{
  "n_layer": 19,
  "d_model": 320,
  "n_head": 5,
  "n_kv_head": 5,
  "head_dim": 64,
  "d_mlp": 1280,
  "vocab_size": 8192,
  "activation": "silu",
  "norm": "rmsnorm",
  "norm_place": "peri",
  "norm_eps": 1e-05,
  "positions": "rope",
  "rope_base": 10000.0,
  "rope_fraction": 1.0,
  "qk_norm": false,
  "attn_scale": 0.125,
  "bias": "qkv",
  "tie_embeddings": true,
  "parallel_block": false,
  "extras": ["capped logits"],
  "init": "normal",
  "init_std_qkv": 0.0146,
  "init_std_o": 0.00237,
  "init_std_up": 0.0146,
  "init_std_down": 0.00118,
  "optimizer": "soap_variant",
  "lr": 0.00266,
  "lr_mult_o": 1.1,
  "beta1": 0.95,
  "beta2": 0.99,
  "lr_head": 0.0133,
  "grad_clip": 0.5,
  "warmup_steps": 200,
  "schedule": "wsd",
  "decay_fraction": 1.0,
  "decay_shape": "square",
  "final_lr_fraction": 0.0,
  "batch_tokens": 65536,
  "seq_len": 256,
  "doc_mask": false,
  "train_tokens": 394100000,
  "steps": 6014,
  "dataset": "wikipedia_en"
}
Each number is 50 + 12 x the weight over the matrix's rms, rounded and kept within 0 to 99. Layers, rows and columns count from 0.

# layer 8 MLP up, 1280x320, rms 0.127, rows 926-947, columns 160-319
53 41 67 75 37 28 35 29 29 47 49 35 58 72 73 35 66 44 37 49 39 59 59 36 61 66 25 50 36 49 48 46 64 61 50 32 42 48 41 42 45 64 52 39 42 35 59 45 73 57 39 27 60 65 55 54 44 45 45 43 59 55 36 39 29 41 53 45 40 57 55 44 58 50 29 43 62 54 52 58 43 50 33 67 59 52 31 51 49 53 48 50 58 51 37 55 51 59 60 58 58 42 50 54 62 69 36 58 62 78 41 36 72 36 38 59 36 64 40 32 44 47 77 42 44 63 47 52 54 46 60 60 57 46 50 57 53 52 50 87 50 32 39 31 54 42 65 38 46 72 32 49 30 43 52 35 25 37 45 55
39 72 24 60 51 44 36 52 31 51 44 44 59 53 54 42 64 53 38 66 49 39 39 63 47 09 62 50 39 59 35 44 33 42 43 50 32 49 55 62 24 54 25 52 57 43 70 24 36 50 40 33 37 67 64 48 62 47 33 46 46 46 46 25 38 26 61 25 32 47 47 23 50 41 54 49 56 44 39 51 42 36 59 46 47 50 55 47 69 43 41 42 26 62 61 45 65 56 56 50 67 41 56 47 67 60 76 63 57 40 54 58 43 49 59 38 54 44 51 60 49 75 40 38 58 49 51 50 50 45 49 59 48 35 76 49 45 39 31 45 66 66 44 45 44 51 60 55 17 60 52 45 39 42 65 77 52 47 51 35
44 49 48 35 64 63 51 60 30 71 51 34 54 33 47 59 55 49 46 58 45 43 52 44 45 78 66 54 50 35 41 49 46 72 38 40 51 51 45 60 48 45 30 44 48 59 50 38 54 66 61 24 45 70 42 50 50 43 35 40 51 42 60 41 32 57 51 53 41 41 66 32 60 51 38 46 62 52 44 54 47 66 72 43 54 80 31 40 51 48 49 47 45 54 52 37 44 61 48 37 60 67 42 40 41 37 50 50 58 38 66 52 48 46 60 63 66 41 48 40 55 33 49 76 48 67 44 44 45 47 58 61 45 39 45 41 70 51 51 58 55 22 53 58 45 62 56 54 54 50 23 62 50 64 47 28 65 31 33 58
55 67 69 58 59 62 47 65 48 33 50 49 44 57 42 50 47 56 46 60 43 44 39 49 65 50 55 45 39 40 54 55 61 29 53 55 51 25 45 38 62 85 42 53 50 39 57 37 33 34 27 58 27 61 48 49 60 28 45 51 57 65 63 35 78 39 48 46 71 29 49 69 52 24 38 38 45 47 55 67 30 54 56 46 50 47 69 49 52 55 45 46 53 34 44 62 40 41 49 36 47 44 50 53 47 51 37 54 43 34 61 63 31 35 54 74 36 50 48 52 50 54 28 33 60 36 59 67 44 42 45 42 46 26 47 46 57 57 59 44 60 40 40 58 37 45 54 64 48 31 49 40 43 44 68 38 48 55 65 52
66 52 28 45 59 56 53 54 30 30 53 84 59 40 50 49 65 45 63 62 53 43 35 54 55 54 47 51 54 64 65 72 62 59 27 53 27 53 51 28 50 35 56 47 48 57 52 26 66 54 56 37 39 67 21 58 55 46 47 54 35 64 37 63 47 58 48 26 59 59 52 56 41 18 58 33 68 65 51 39 45 56 46 67 34 64 75 36 53 48 34 34 39 60 47 66 38 46 46 54 52 51 34 51 54 74 62 46 48 46 78 38 33 46 77 44 65 48 59 53 54 49 56 57 50 45 59 28 51 50 43 53 57 71 38 49 54 66 44 53 43 31 46 48 26 32 50 31 30 67 27 47 60 37 55 35 51 56 47 76
58 62 49 65 62 34 31 70 47 33 50 63 69 60 68 37 43 46 55 43 66 48 50 49 42 50 51 33 59 57 53 40 61 47 47 50 49 62 47 25 43 41 42 35 65 38 38 63 46 53 25 54 44 40 44 68 49 43 74 48 28 48 47 57 49 34 75 41 45 44 37 42 44 43 63 53 51 46 55 55 44 37 49 52 47 38 47 37 46 45 48 54 50 60 31 38 43 59 66 32 40 51 49 41 48 32 47 29 34 57 55 47 55 44 32 55 49 39 51 46 52 61 44 49 69 27 46 47 54 38 33 20 35 44 51 42 47 36 54 49 44 39 47 52 27 58 50 60 40 65 49 77 64 73 48 38 83 35 44 38
58 64 61 55 53 84 62 48 52 51 61 51 51 58 75 53 44 38 52 40 59 36 39 70 51 43 37 34 57 45 57 43 41 67 40 60 50 44 65 37 43 50 56 16 60 50 59 54 55 65 63 52 44 53 54 67 56 36 53 36 40 53 50 36 49 63 71 42 65 32 51 63 52 18 59 75 26 60 63 66 26 27 27 42 50 44 56 34 32 53 45 42 33 54 69 62 54 50 49 50 56 43 38 24 57 38 34 52 41 60 45 42 35 51 46 54 61 47 49 53 61 57 56 51 55 44 43 44 41 60 54 48 51 61 45 55 39 75 43 60 17 36 53 60 55 43 62 79 59 69 59 59 65 52 85 65 63 32 67 73
58 45 42 42 78 20 50 48 30 21 56 64 57 45 44 45 33 50 25 54 57 50 45 40 53 53 45 66 31 51 49 53 40 59 43 77 58 39 41 41 34 53 36 51 35 79 43 38 63 67 43 71 53 65 38 66 41 78 63 39 53 56 52 70 34 51 29 36 43 47 61 50 38 55 55 51 76 54 53 72 52 65 59 41 31 39 72 68 49 24 50 40 44 41 43 51 44 48 50 38 54 77 51 38 59 54 47 33 46 59 47 55 34 59 54 29 51 71 51 50 47 39 66 38 19 66 40 58 18 70 59 40 26 51 67 53 62 53 56 47 31 56 52 29 53 52 46 43 80 51 34 29 48 26 43 50 56 60 42 50
25 52 51 36 51 68 49 56 47 48 26 56 43 41 56 50 45 53 46 61 55 59 37 39 44 67 56 53 47 50 54 52 69 53 56 41 37 36 54 37 67 56 49 41 49 55 37 58 33 31 49 70 36 58 30 59 66 32 56 51 49 69 18 45 56 61 58 60 51 51 57 58 53 59 74 49 51 48 34 49 48 45 20 67 54 48 51 58 52 35 50 48 71 68 45 58 53 27 45 38 60 25 45 31 53 37 63 70 60 53 62 68 36 58 57 50 51 53 39 43 60 51 44 41 47 40 44 50 52 64 73 58 41 51 55 57 68 44 53 54 74 40 49 40 40 47 57 53 63 39 42 47 25 35 44 44 33 45 63 46
50 41 32 76 45 45 36 47 51 27 56 50 36 69 68 54 56 40 56 56 48 61 46 44 53 35 56 52 43 62 72 51 55 25 39 71 54 66 56 50 52 54 36 71 59 50 69 45 67 63 43 54 71 24 77 44 52 75 42 40 40 42 50 57 46 71 53 68 59 57 38 58 41 44 33 48 36 39 43 44 52 43 52 44 47 63 33 64 42 43 42 10 58 43 59 47 25 44 65 62 48 47 55 66 74 61 37 54 27 41 61 23 49 60 40 55 52 68 52 51 30 61 66 31 40 34 51 59 37 53 25 38 58 26 48 71 37 51 50 32 57 45 46 48 45 59 33 54 41 30 62 50 66 62 60 42 42 31 55 45
38 52 48 63 79 66 59 55 60 58 38 40 51 36 49 62 27 30 50 47 52 35 77 45 66 64 39 34 59 46 46 56 64 45 60 68 69 61 62 73 40 44 43 58 38 47 46 41 51 59 45 36 62 69 63 50 51 44 59 50 52 42 63 70 65 69 52 50 52 49 48 53 43 37 46 41 58 32 56 51 49 27 60 43 50 37 50 45 45 36 46 49 59 18 32 47 57 50 33 36 39 51 35 38 51 32 26 60 47 54 47 49 53 57 46 57 62 52 45 46 54 42 41 37 49 76 66 55 51 55 55 62 49 48 49 58 49 63 70 46 51 63 34 54 34 48 64 47 66 33 44 34 59 42 54 32 17 38 60 56
53 43 57 53 30 61 47 52 56 60 73 50 51 64 44 56 30 49 60 67 55 61 72 52 44 43 32 53 68 77 65 55 34 41 46 51 37 64 50 67 78 62 48 33 42 36 56 44 31 43 64 67 55 65 69 62 70 60 35 44 56 46 62 52 39 35 53 61 25 64 48 36 61 49 55 27 67 26 59 35 50 45 58 46 57 30 64 46 42 41 69 43 26 59 50 58 64 53 52 52 48 28 41 54 51 45 68 39 42 68 50 42 36 48 38 57 57 49 42 56 52 43 71 61 38 39 58 58 57 44 30 53 38 58 55 46 34 56 41 41 52 47 61 43 44 44 46 54 70 51 44 50 54 51 48 70 59 41 58 59
41 52 52 36 52 55 53 48 65 39 54 42 56 32 42 41 30 36 45 80 55 65 37 50 37 35 55 43 54 56 64 91 57 40 44 28 74 71 50 45 40 48 54 37 83 64 78 39 40 48 63 52 42 30 91 43 66 53 45 25 53 56 55 27 08 58 31 58 51 39 38 51 61 49 54 21 60 56 17 40 50 41 51 67 68 73 59 40 59 27 67 41 51 54 43 49 43 44 27 55 36 51 48 52 59 53 27 53 37 50 58 51 36 25 58 41 73 43 50 43 51 37 51 67 43 53 46 52 72 74 64 45 14 59 25 38 53 73 30 54 24 47 39 52 29 54 51 37 38 47 46 46 51 38 39 61 26 64 46 57
75 54 50 71 40 59 38 66 56 27 43 54 46 45 59 45 44 52 46 54 44 54 34 61 45 40 36 47 48 43 63 55 58 46 35 48 59 49 56 60 58 45 54 52 74 44 52 46 51 39 41 55 48 53 49 46 52 58 53 56 40 43 62 46 58 61 36 38 41 62 65 53 80 51 39 57 30 47 50 43 46 61 49 44 44 56 47 52 46 38 60 38 35 47 49 61 52 34 42 56 41 44 38 34 48 69 55 44 44 28 62 27 53 52 40 63 63 61 37 52 51 71 52 32 52 40 52 38 33 48 49 27 42 62 68 48 68 65 37 45 42 41 66 69 52 75 54 53 57 53 42 73 32 33 60 52 61 40 45 42
51 52 71 49 53 51 69 65 41 56 56 50 51 48 58 35 45 56 42 72 54 55 48 54 45 56 48 66 49 45 68 77 47 45 59 39 56 44 48 64 59 34 45 56 32 53 53 55 70 50 46 61 38 40 53 50 57 53 49 56 62 40 42 29 38 51 55 76 44 66 31 54 69 40 53 19 42 64 45 51 62 59 60 57 76 58 32 42 42 48 51 66 43 43 49 59 55 31 32 60 37 49 53 29 33 61 81 49 60 63 36 72 34 53 53 29 54 61 50 50 47 60 68 35 36 34 55 47 16 34 52 33 50 62 72 23 57 54 59 50 51 28 65 61 44 73 73 63 62 33 56 52 55 44 38 53 67 40 48 25
28 48 57 41 46 55 62 49 50 45 48 38 57 57 66 50 59 36 62 33 42 70 63 38 68 46 56 43 36 44 43 59 56 41 51 28 37 45 42 46 51 62 67 54 49 30 39 57 53 44 46 49 40 58 37 59 31 53 36 32 61 54 56 70 30 50 42 34 56 45 52 60 50 72 50 54 41 52 46 35 50 41 37 51 52 60 62 47 56 52 40 57 51 69 25 52 73 62 27 56 61 54 47 74 57 54 52 50 41 44 30 70 49 44 40 63 48 59 42 28 50 66 51 56 59 41 20 50 54 69 40 42 41 51 46 30 44 83 61 53 46 48 49 56 50 47 50 27 39 43 46 43 60 66 53 68 69 37 53 65
50 64 48 58 51 35 46 58 47 53 43 57 39 40 38 41 39 46 55 61 90 45 54 41 49 62 44 52 36 50 73 69 41 51 59 28 40 58 56 60 62 55 40 58 32 47 41 75 46 36 52 43 81 62 56 38 63 35 45 49 52 27 37 42 69 36 42 61 54 51 64 52 36 30 47 32 47 66 44 72 60 46 54 52 52 52 50 52 51 50 58 59 61 63 67 59 58 39 76 51 51 59 46 35 45 51 36 57 37 57 45 61 37 40 68 51 67 63 44 48 56 49 48 35 40 62 54 44 59 50 34 53 37 28 62 41 41 37 66 43 72 41 52 27 46 65 51 59 59 50 80 25 50 50 41 62 47 36 66 65
42 51 28 35 51 62 57 47 47 71 62 64 68 41 46 39 43 39 35 45 30 64 61 27 51 45 57 39 46 48 42 53 51 65 39 38 49 52 54 44 26 63 51 65 37 53 46 48 62 52 47 53 15 39 39 73 42 45 43 52 65 59 48 66 33 43 65 29 37 27 55 75 58 63 45 50 38 39 51 54 48 46 51 59 61 35 58 57 43 55 34 45 60 58 35 44 49 31 42 47 59 59 53 53 59 53 49 63 21 38 39 66 55 47 31 47 39 47 34 50 60 54 51 38 57 60 51 34 68 38 59 40 64 36 32 51 56 64 46 47 28 76 52 40 47 52 34 40 29 63 47 55 33 47 60 51 56 43 67 52
51 48 66 62 24 59 60 47 53 29 68 70 61 46 60 63 56 39 53 56 67 38 65 72 44 57 59 62 56 48 33 55 50 48 32 51 40 82 48 49 43 59 43 53 63 64 47 45 44 76 17 25 48 53 56 47 60 51 70 39 42 47 60 55 27 35 40 25 55 70 31 42 42 63 49 38 69 50 54 53 54 44 47 74 56 51 60 48 77 66 57 39 52 55 53 62 37 42 38 52 51 46 46 45 43 45 62 38 50 72 59 61 51 42 41 32 56 47 38 54 52 35 63 48 61 52 61 53 27 60 25 39 42 63 76 60 56 57 57 47 25 48 65 50 47 28 64 75 36 46 56 47 59 45 59 46 60 45 48 44
52 69 33 37 24 43 46 46 54 57 51 41 37 48 47 40 72 52 45 41 46 53 33 29 54 32 47 43 42 47 21 57 40 55 61 56 33 47 44 49 56 42 45 56 60 58 55 43 48 62 47 52 55 36 54 56 58 56 73 36 32 54 67 59 51 69 70 18 68 75 49 51 51 50 18 59 50 50 54 62 57 61 56 57 50 40 59 46 35 42 45 34 53 46 51 54 68 57 27 50 61 43 50 37 51 62 41 44 43 52 54 46 48 45 73 55 52 35 53 47 58 54 47 49 52 43 10 41 60 14 57 40 45 45 76 20 53 40 56 55 47 37 56 59 31 28 63 37 58 39 54 52 50 33 48 56 60 36 55 62
41 55 50 45 28 62 43 52 42 58 52 32 45 45 50 66 60 63 61 43 42 45 32 68 63 55 39 50 32 48 55 52 44 50 33 46 52 40 54 77 51 49 44 38 45 48 42 34 52 63 34 36 42 50 56 68 49 65 59 47 36 33 43 47 53 62 57 51 55 53 57 67 54 59 51 52 34 71 62 48 42 47 41 59 45 60 55 61 33 29 57 29 55 46 49 54 56 51 56 75 44 32 53 28 50 69 72 53 64 74 40 45 45 41 31 62 58 59 48 54 45 68 46 65 63 44 47 40 42 35 53 39 36 30 64 57 51 68 43 57 55 31 53 56 49 52 50 60 52 62 48 68 55 29 51 35 61 65 46 56
50 45 52 60 57 59 43 39 72 61 02 45 63 72 72 64 44 56 46 49 34 55 49 59 47 33 46 45 58 63 59 50 54 68 53 53 40 24 36 48 41 58 83 31 43 59 45 58 33 37 40 60 36 41 62 55 50 39 61 23 21 55 43 61 33 59 54 46 33 38 50 33 65 34 22 55 36 41 40 62 46 62 50 41 37 47 37 63 53 59 10 55 49 46 51 70 31 59 55 69 40 49 66 64 33 38 53 48 60 40 53 68 32 42 63 46 39 60 50 10 73 63 65 32 41 61 54 57 28 60 61 59 31 30 51 43 49 39 67 36 48 30 54 44 43 41 74 45 41 36 66 36 44 62 52 44 49 58 45 43
# layer 8 MLP down (transposed), 1280x320, rms 0.104, rows 926-947, columns 160-319
43 69 50 45 69 59 53 42 35 41 66 45 61 68 31 54 68 51 27 51 59 59 40 53 45 60 38 45 44 55 41 52 41 65 42 48 63 73 25 60 58 65 37 49 45 57 65 72 42 63 46 50 43 48 52 66 50 39 49 53 24 69 47 38 54 51 52 60 43 49 43 49 33 52 45 63 39 32 59 43 64 48 62 33 62 61 53 55 42 64 38 39 47 38 39 29 53 35 48 51 44 70 36 59 61 47 59 54 62 54 38 38 47 50 73 35 40 48 43 42 62 39 45 49 46 78 51 80 75 49 55 38 63 44 42 52 29 36 46 48 51 41 40 34 55 65 52 46 63 51 70 38 57 52 36 29 41 34 49 71
41 49 46 50 48 65 51 67 54 47 46 51 55 54 71 37 51 39 66 43 51 50 50 27 57 35 20 49 53 49 75 45 48 48 51 40 41 44 88 38 34 46 47 49 45 35 63 40 32 45 61 58 82 72 64 61 48 58 58 25 41 37 37 32 54 27 77 46 59 51 56 47 49 44 47 43 58 27 55 20 38 50 72 38 50 33 52 49 37 51 45 81 26 54 53 42 44 62 66 62 52 49 35 51 41 81 50 55 62 50 36 19 49 44 42 60 46 54 38 58 51 31 62 45 65 44 36 70 55 44 61 55 56 69 67 59 52 62 53 29 43 61 36 33 28 74 70 68 45 47 47 62 58 48 51 62 23 49 45 44
73 42 56 66 43 60 33 53 45 43 69 62 40 58 45 50 36 51 47 31 44 28 51 43 74 46 28 55 62 57 52 64 54 42 66 67 50 64 41 38 53 48 38 40 68 34 42 60 29 35 49 54 36 48 52 47 46 66 56 49 50 41 57 47 38 49 49 45 57 47 34 49 49 65 41 68 27 42 47 72 39 53 35 51 54 31 58 65 27 52 52 74 52 62 46 53 59 39 67 61 70 56 62 48 47 57 53 72 53 61 45 27 74 42 55 65 55 42 52 40 45 70 46 50 42 26 47 20 44 36 54 24 49 34 57 61 38 41 55 45 41 58 60 57 49 63 33 63 44 30 56 42 43 57 57 37 73 64 39 47
54 46 43 46 59 49 39 60 52 45 46 71 57 51 42 65 50 55 56 55 51 44 54 53 50 52 45 51 44 51 35 63 36 52 57 49 65 45 41 57 63 50 38 52 35 52 58 54 44 64 67 47 34 67 60 59 39 65 40 46 39 66 54 40 81 56 55 47 52 31 29 40 47 42 56 46 42 49 50 56 51 46 51 32 43 57 55 47 55 46 58 50 44 48 48 45 55 44 42 51 55 58 41 16 53 63 62 30 56 39 39 64 54 54 62 47 56 43 53 51 41 53 65 48 65 78 50 99 61 51 40 42 41 61 51 35 38 38 48 48 42 62 46 46 38 47 41 43 72 64 47 44 35 52 31 52 46 48 52 59
39 48 48 40 57 65 47 69 47 60 42 34 48 43 62 44 46 53 67 39 61 40 33 35 58 44 42 45 46 49 58 34 73 51 40 35 63 45 62 43 28 34 46 56 57 39 48 47 39 61 48 73 53 56 58 73 49 56 44 41 79 53 48 81 26 58 27 50 46 63 34 56 57 46 52 52 49 35 46 53 39 37 55 29 55 46 65 61 52 54 46 49 45 43 51 69 41 52 57 43 40 43 28 57 62 63 38 60 62 26 61 36 58 39 37 50 72 40 65 46 51 47 52 62 27 47 39 33 40 35 72 53 77 33 56 46 32 37 52 32 54 54 45 45 60 49 50 58 45 42 36 44 54 51 52 35 42 62 41 50
41 50 44 58 47 61 53 46 56 43 44 41 35 46 48 56 40 57 46 51 55 63 63 47 48 55 38 52 51 49 61 55 55 51 41 51 36 32 61 42 39 42 37 47 39 65 38 53 59 51 51 44 45 53 53 46 66 52 45 59 75 66 57 27 29 63 53 56 49 54 35 56 46 71 53 53 71 46 48 41 77 54 45 50 78 35 51 43 41 45 28 47 50 55 48 48 60 32 73 52 58 47 58 70 41 40 55 60 56 53 43 24 46 48 83 62 38 67 79 51 43 47 67 55 55 47 56 01 58 50 56 64 60 49 60 53 46 73 37 53 30 43 48 55 63 44 43 45 57 63 31 39 40 48 49 55 25 48 50 50
39 60 36 48 53 43 41 64 72 42 52 25 53 34 51 60 52 52 66 44 47 62 56 50 47 55 69 49 62 89 51 43 62 40 50 31 36 36 56 28 46 33 40 46 54 50 50 50 54 34 50 60 51 41 36 31 61 52 37 65 68 52 44 45 20 47 46 63 50 68 71 50 57 72 49 49 76 43 32 52 70 46 65 54 44 54 55 44 40 44 42 37 39 62 41 54 39 31 43 52 51 59 61 59 51 49 61 75 50 47 35 47 63 37 54 39 17 57 56 48 43 61 31 55 43 62 45 30 51 56 60 62 48 58 63 33 49 48 41 45 48 48 58 47 60 42 47 40 40 39 70 66 58 57 50 26 67 39 32 47
68 49 34 42 63 53 59 51 56 33 71 54 57 41 36 31 52 52 36 38 53 72 88 39 39 61 32 51 68 51 66 61 53 42 49 54 60 63 39 09 46 48 43 49 42 65 60 50 50 43 45 30 64 29 52 13 59 70 54 58 52 56 70 40 24 48 51 40 58 39 57 54 57 38 46 60 70 36 53 53 58 24 26 45 46 62 64 36 37 58 36 43 57 53 52 20 00 63 53 61 49 34 22 35 52 35 61 45 64 69 45 59 30 28 59 59 41 28 47 69 62 34 42 62 35 65 42 34 43 52 64 47 67 44 52 73 66 66 40 61 55 27 56 33 44 51 55 56 32 65 46 53 72 60 61 39 20 46 63 68
41 65 49 53 37 31 52 34 42 44 51 48 67 40 32 58 56 61 63 59 44 47 43 73 52 49 44 41 64 29 60 43 23 59 42 39 50 42 45 56 50 50 44 41 40 56 53 51 43 49 54 33 43 46 60 50 33 54 46 52 45 51 40 51 57 55 63 64 37 50 46 36 52 54 45 38 43 65 61 58 49 45 49 36 43 49 38 55 48 55 43 54 45 40 45 50 44 55 30 59 29 53 48 57 58 65 44 34 43 40 52 44 58 42 33 37 47 35 55 51 52 64 51 52 43 69 53 84 54 55 39 52 44 51 58 53 53 32 51 44 43 58 51 47 60 36 51 38 43 49 61 57 40 42 54 57 38 44 59 66
57 49 57 36 58 50 24 69 45 48 57 48 39 41 58 64 49 51 44 49 44 49 47 54 62 41 35 33 51 55 44 27 53 63 28 32 71 61 47 70 64 46 48 57 35 54 50 58 41 34 50 48 65 51 67 57 64 51 57 38 48 53 34 44 76 55 56 45 45 51 60 67 26 52 67 54 27 39 74 43 42 47 49 60 38 47 30 73 44 48 60 64 46 40 55 61 56 61 59 63 41 63 48 35 37 68 37 54 53 54 55 43 42 43 50 63 49 58 65 57 39 57 34 67 32 43 40 46 45 46 58 45 54 50 55 48 41 34 51 49 48 54 45 43 62 35 51 48 31 44 33 59 60 70 47 48 67 27 49 38
48 42 59 53 37 50 47 35 24 35 48 50 55 54 44 47 51 47 42 68 51 47 44 31 50 60 34 46 53 55 52 62 39 58 60 28 46 39 41 55 66 63 35 50 40 41 56 50 39 52 34 53 62 39 57 37 58 59 43 42 83 51 38 42 47 39 40 58 73 53 54 55 67 62 58 53 11 53 47 54 49 57 65 61 57 42 43 68 61 37 64 47 54 65 40 48 46 44 44 48 60 46 45 77 26 53 52 53 52 61 54 46 53 62 70 68 48 43 40 51 55 46 51 42 51 55 41 09 54 64 69 58 25 67 55 66 55 48 47 51 58 41 42 48 28 52 51 68 41 45 50 59 40 72 57 61 54 58 57 48
60 41 65 49 65 43 51 22 56 37 29 68 53 46 60 64 39 69 62 46 46 49 56 47 55 47 62 37 45 22 47 50 49 48 45 53 41 48 44 34 21 18 55 50 34 59 60 44 61 68 48 46 70 50 29 58 57 33 52 62 59 50 39 64 38 54 52 50 52 41 50 41 28 29 61 39 56 36 44 38 43 54 33 51 37 50 44 58 37 31 40 50 44 34 40 35 39 40 37 47 22 30 43 43 51 42 55 39 59 47 39 48 47 43 61 52 39 72 46 39 63 51 35 53 63 76 45 21 31 57 49 56 60 68 42 58 48 66 45 50 68 54 51 46 43 31 51 70 35 42 31 58 58 52 66 54 51 68 50 36
45 40 44 40 51 74 69 34 49 47 51 45 53 42 59 53 21 55 27 35 46 67 43 42 46 33 54 70 65 51 61 49 44 53 35 13 71 47 56 45 55 51 49 36 71 34 66 34 44 39 62 59 48 71 61 54 84 54 51 46 54 53 50 44 39 57 49 54 31 47 51 53 51 50 59 52 69 65 43 33 29 45 69 65 71 40 42 41 53 39 69 48 42 63 33 57 48 48 56 32 62 36 57 79 49 51 63 62 50 52 41 58 44 30 52 51 77 55 51 27 43 63 51 43 56 54 44 02 75 61 91 69 44 57 43 34 55 54 50 48 55 48 47 50 32 35 35 54 40 55 62 65 60 65 47 54 39 58 42 39
32 57 61 30 59 44 46 51 58 37 42 56 62 53 44 66 45 50 53 36 58 57 64 24 57 45 43 43 36 34 60 35 63 50 42 61 35 52 59 43 42 41 55 46 42 39 77 45 43 51 45 42 48 47 66 36 59 43 68 31 66 30 63 47 15 55 28 53 50 68 43 50 78 50 49 50 61 48 25 37 50 50 53 48 58 46 65 47 41 66 46 60 50 58 69 45 43 55 56 54 47 50 61 58 52 47 50 71 54 38 47 48 72 63 54 58 55 28 50 54 54 52 49 61 43 26 25 01 54 59 40 70 74 54 55 57 61 65 48 56 38 55 29 42 50 65 39 45 54 41 29 44 47 52 70 39 51 47 54 47
48 55 35 71 51 53 50 44 61 31 50 63 56 45 54 51 59 68 43 57 59 54 60 40 75 31 49 53 51 50 37 66 46 39 62 49 36 82 30 55 63 49 45 45 49 66 39 54 28 60 57 61 71 43 52 53 55 41 43 55 72 50 49 46 47 56 39 70 45 50 45 64 07 72 56 48 49 59 53 59 34 37 51 59 37 54 45 42 38 46 60 32 47 60 60 55 46 63 64 46 77 36 53 38 58 44 54 66 62 56 35 37 38 55 54 50 44 66 64 21 43 62 54 54 45 71 53 41 41 34 48 55 73 33 30 50 46 62 45 48 40 28 78 66 34 37 82 38 63 39 31 52 68 54 64 59 47 51 59 30
58 46 43 52 44 41 50 51 58 67 57 55 57 49 50 58 68 49 56 53 53 52 42 68 35 51 49 55 46 47 53 64 42 49 60 57 60 50 38 65 64 61 47 56 52 46 42 56 52 47 44 41 29 48 54 64 23 46 49 69 33 59 56 39 64 50 55 41 47 45 43 43 33 48 48 45 34 57 63 64 62 43 50 48 49 51 52 52 65 49 51 46 49 41 55 51 54 52 38 48 35 63 48 44 51 49 41 29 47 48 43 69 52 48 50 40 42 44 52 52 53 44 52 48 53 79 51 99 56 47 37 42 54 45 48 49 33 24 59 46 61 45 55 48 48 50 53 52 54 50 62 41 35 48 47 43 45 41 52 60
49 40 48 44 63 28 41 31 45 76 56 58 49 51 71 33 35 44 46 49 35 59 58 53 39 39 57 69 39 66 37 40 45 53 41 62 54 70 32 69 54 37 61 22 58 50 49 39 58 38 57 28 62 55 50 54 57 56 29 28 49 49 68 63 39 45 41 44 46 55 55 46 46 45 41 45 39 58 72 59 32 52 49 48 61 72 64 65 58 39 61 44 30 62 39 44 44 15 62 35 74 61 50 61 41 58 46 51 81 19 63 33 54 49 27 57 43 55 74 62 47 47 54 31 65 14 37 26 40 60 28 48 59 51 42 43 65 57 47 47 35 53 38 56 70 38 54 50 52 50 51 55 60 48 41 57 54 59 61 48
43 57 41 52 65 54 47 60 54 70 57 42 57 40 44 62 61 43 53 53 57 34 37 56 48 52 52 42 47 53 48 67 42 57 57 62 61 44 37 56 64 47 56 46 67 41 48 55 41 38 50 43 30 57 55 53 27 43 58 61 18 61 59 45 70 55 57 53 57 39 38 46 44 56 44 31 47 61 53 67 56 61 56 41 47 60 57 41 60 36 49 56 38 60 40 48 45 63 51 52 46 65 30 31 49 60 53 29 56 48 43 76 58 52 50 35 45 53 46 55 59 35 49 43 48 68 56 99 64 49 58 39 53 27 52 45 43 33 52 55 53 51 62 56 44 60 51 56 58 45 62 38 48 42 54 42 48 40 50 39
53 25 40 46 49 46 65 66 66 55 60 41 49 57 54 49 37 46 43 48 65 60 33 57 34 57 36 38 33 57 56 49 44 66 43 59 51 49 46 31 54 36 45 40 54 53 46 53 50 61 17 46 60 54 56 48 49 41 48 47 50 25 44 72 56 48 75 46 45 31 60 53 45 49 61 55 60 52 49 45 64 47 43 46 41 50 56 51 26 47 46 64 45 46 59 36 65 33 42 51 57 62 51 45 58 32 45 72 29 30 52 66 39 57 52 41 50 70 44 57 32 67 42 48 49 38 55 56 61 45 47 51 24 48 41 49 41 50 45 56 42 51 52 53 63 35 53 61 40 46 42 54 50 51 70 64 59 46 54 64
44 56 54 53 51 45 61 39 50 52 61 41 53 54 62 40 50 46 47 39 48 38 61 41 70 64 58 44 54 48 65 48 69 64 31 39 32 60 36 37 49 46 54 31 51 33 81 54 38 52 59 73 51 43 47 49 57 54 41 47 63 31 58 48 13 29 49 58 57 50 39 64 57 35 32 47 55 33 27 50 42 47 45 78 45 48 48 72 31 56 38 48 48 49 56 45 60 35 62 44 57 49 45 77 34 47 49 52 45 45 42 40 56 53 66 42 77 66 41 44 56 66 42 62 44 11 55 00 47 58 63 53 52 50 50 60 43 59 53 57 41 54 37 56 37 49 44 31 36 31 41 56 53 59 60 66 51 53 54 47
40 59 60 48 42 30 41 49 42 23 43 63 54 54 48 19 28 39 67 48 51 56 53 28 50 51 63 52 22 53 48 36 50 71 47 30 50 55 80 37 32 40 72 38 48 64 68 39 45 35 45 80 58 45 53 38 60 33 37 37 61 41 41 48 21 39 41 52 39 59 31 41 57 45 64 50 54 33 31 41 55 59 42 52 48 44 37 44 37 64 48 59 65 45 65 35 54 37 70 47 42 41 60 61 68 48 40 57 49 44 67 53 68 33 52 50 39 30 57 59 49 66 52 57 60 38 60 23 59 49 57 44 59 62 34 73 75 69 45 48 25 64 62 32 50 53 37 69 58 28 49 54 60 57 65 55 49 52 54 27
46 48 72 49 64 53 74 49 58 42 42 02 46 49 60 55 67 52 31 57 49 29 47 48 28 41 68 59 43 40 57 62 64 46 23 41 32 38 12 60 39 38 48 51 37 33 33 51 51 80 38 48 56 24 63 76 55 61 37 61 39 36 39 54 41 76 35 71 34 62 60 51 73 34 41 57 54 59 27 40 64 65 82 52 46 67 51 42 45 41 50 54 41 57 32 59 50 52 52 45 52 29 56 58 27 42 58 54 70 48 51 78 44 40 37 31 61 37 51 16 43 67 62 62 42 01 51 35 41 76 23 73 20 52 45 57 54 57 38 45 52 30 52 47 73 59 46 59 50 59 41 54 37 60 43 59 54 70 53 60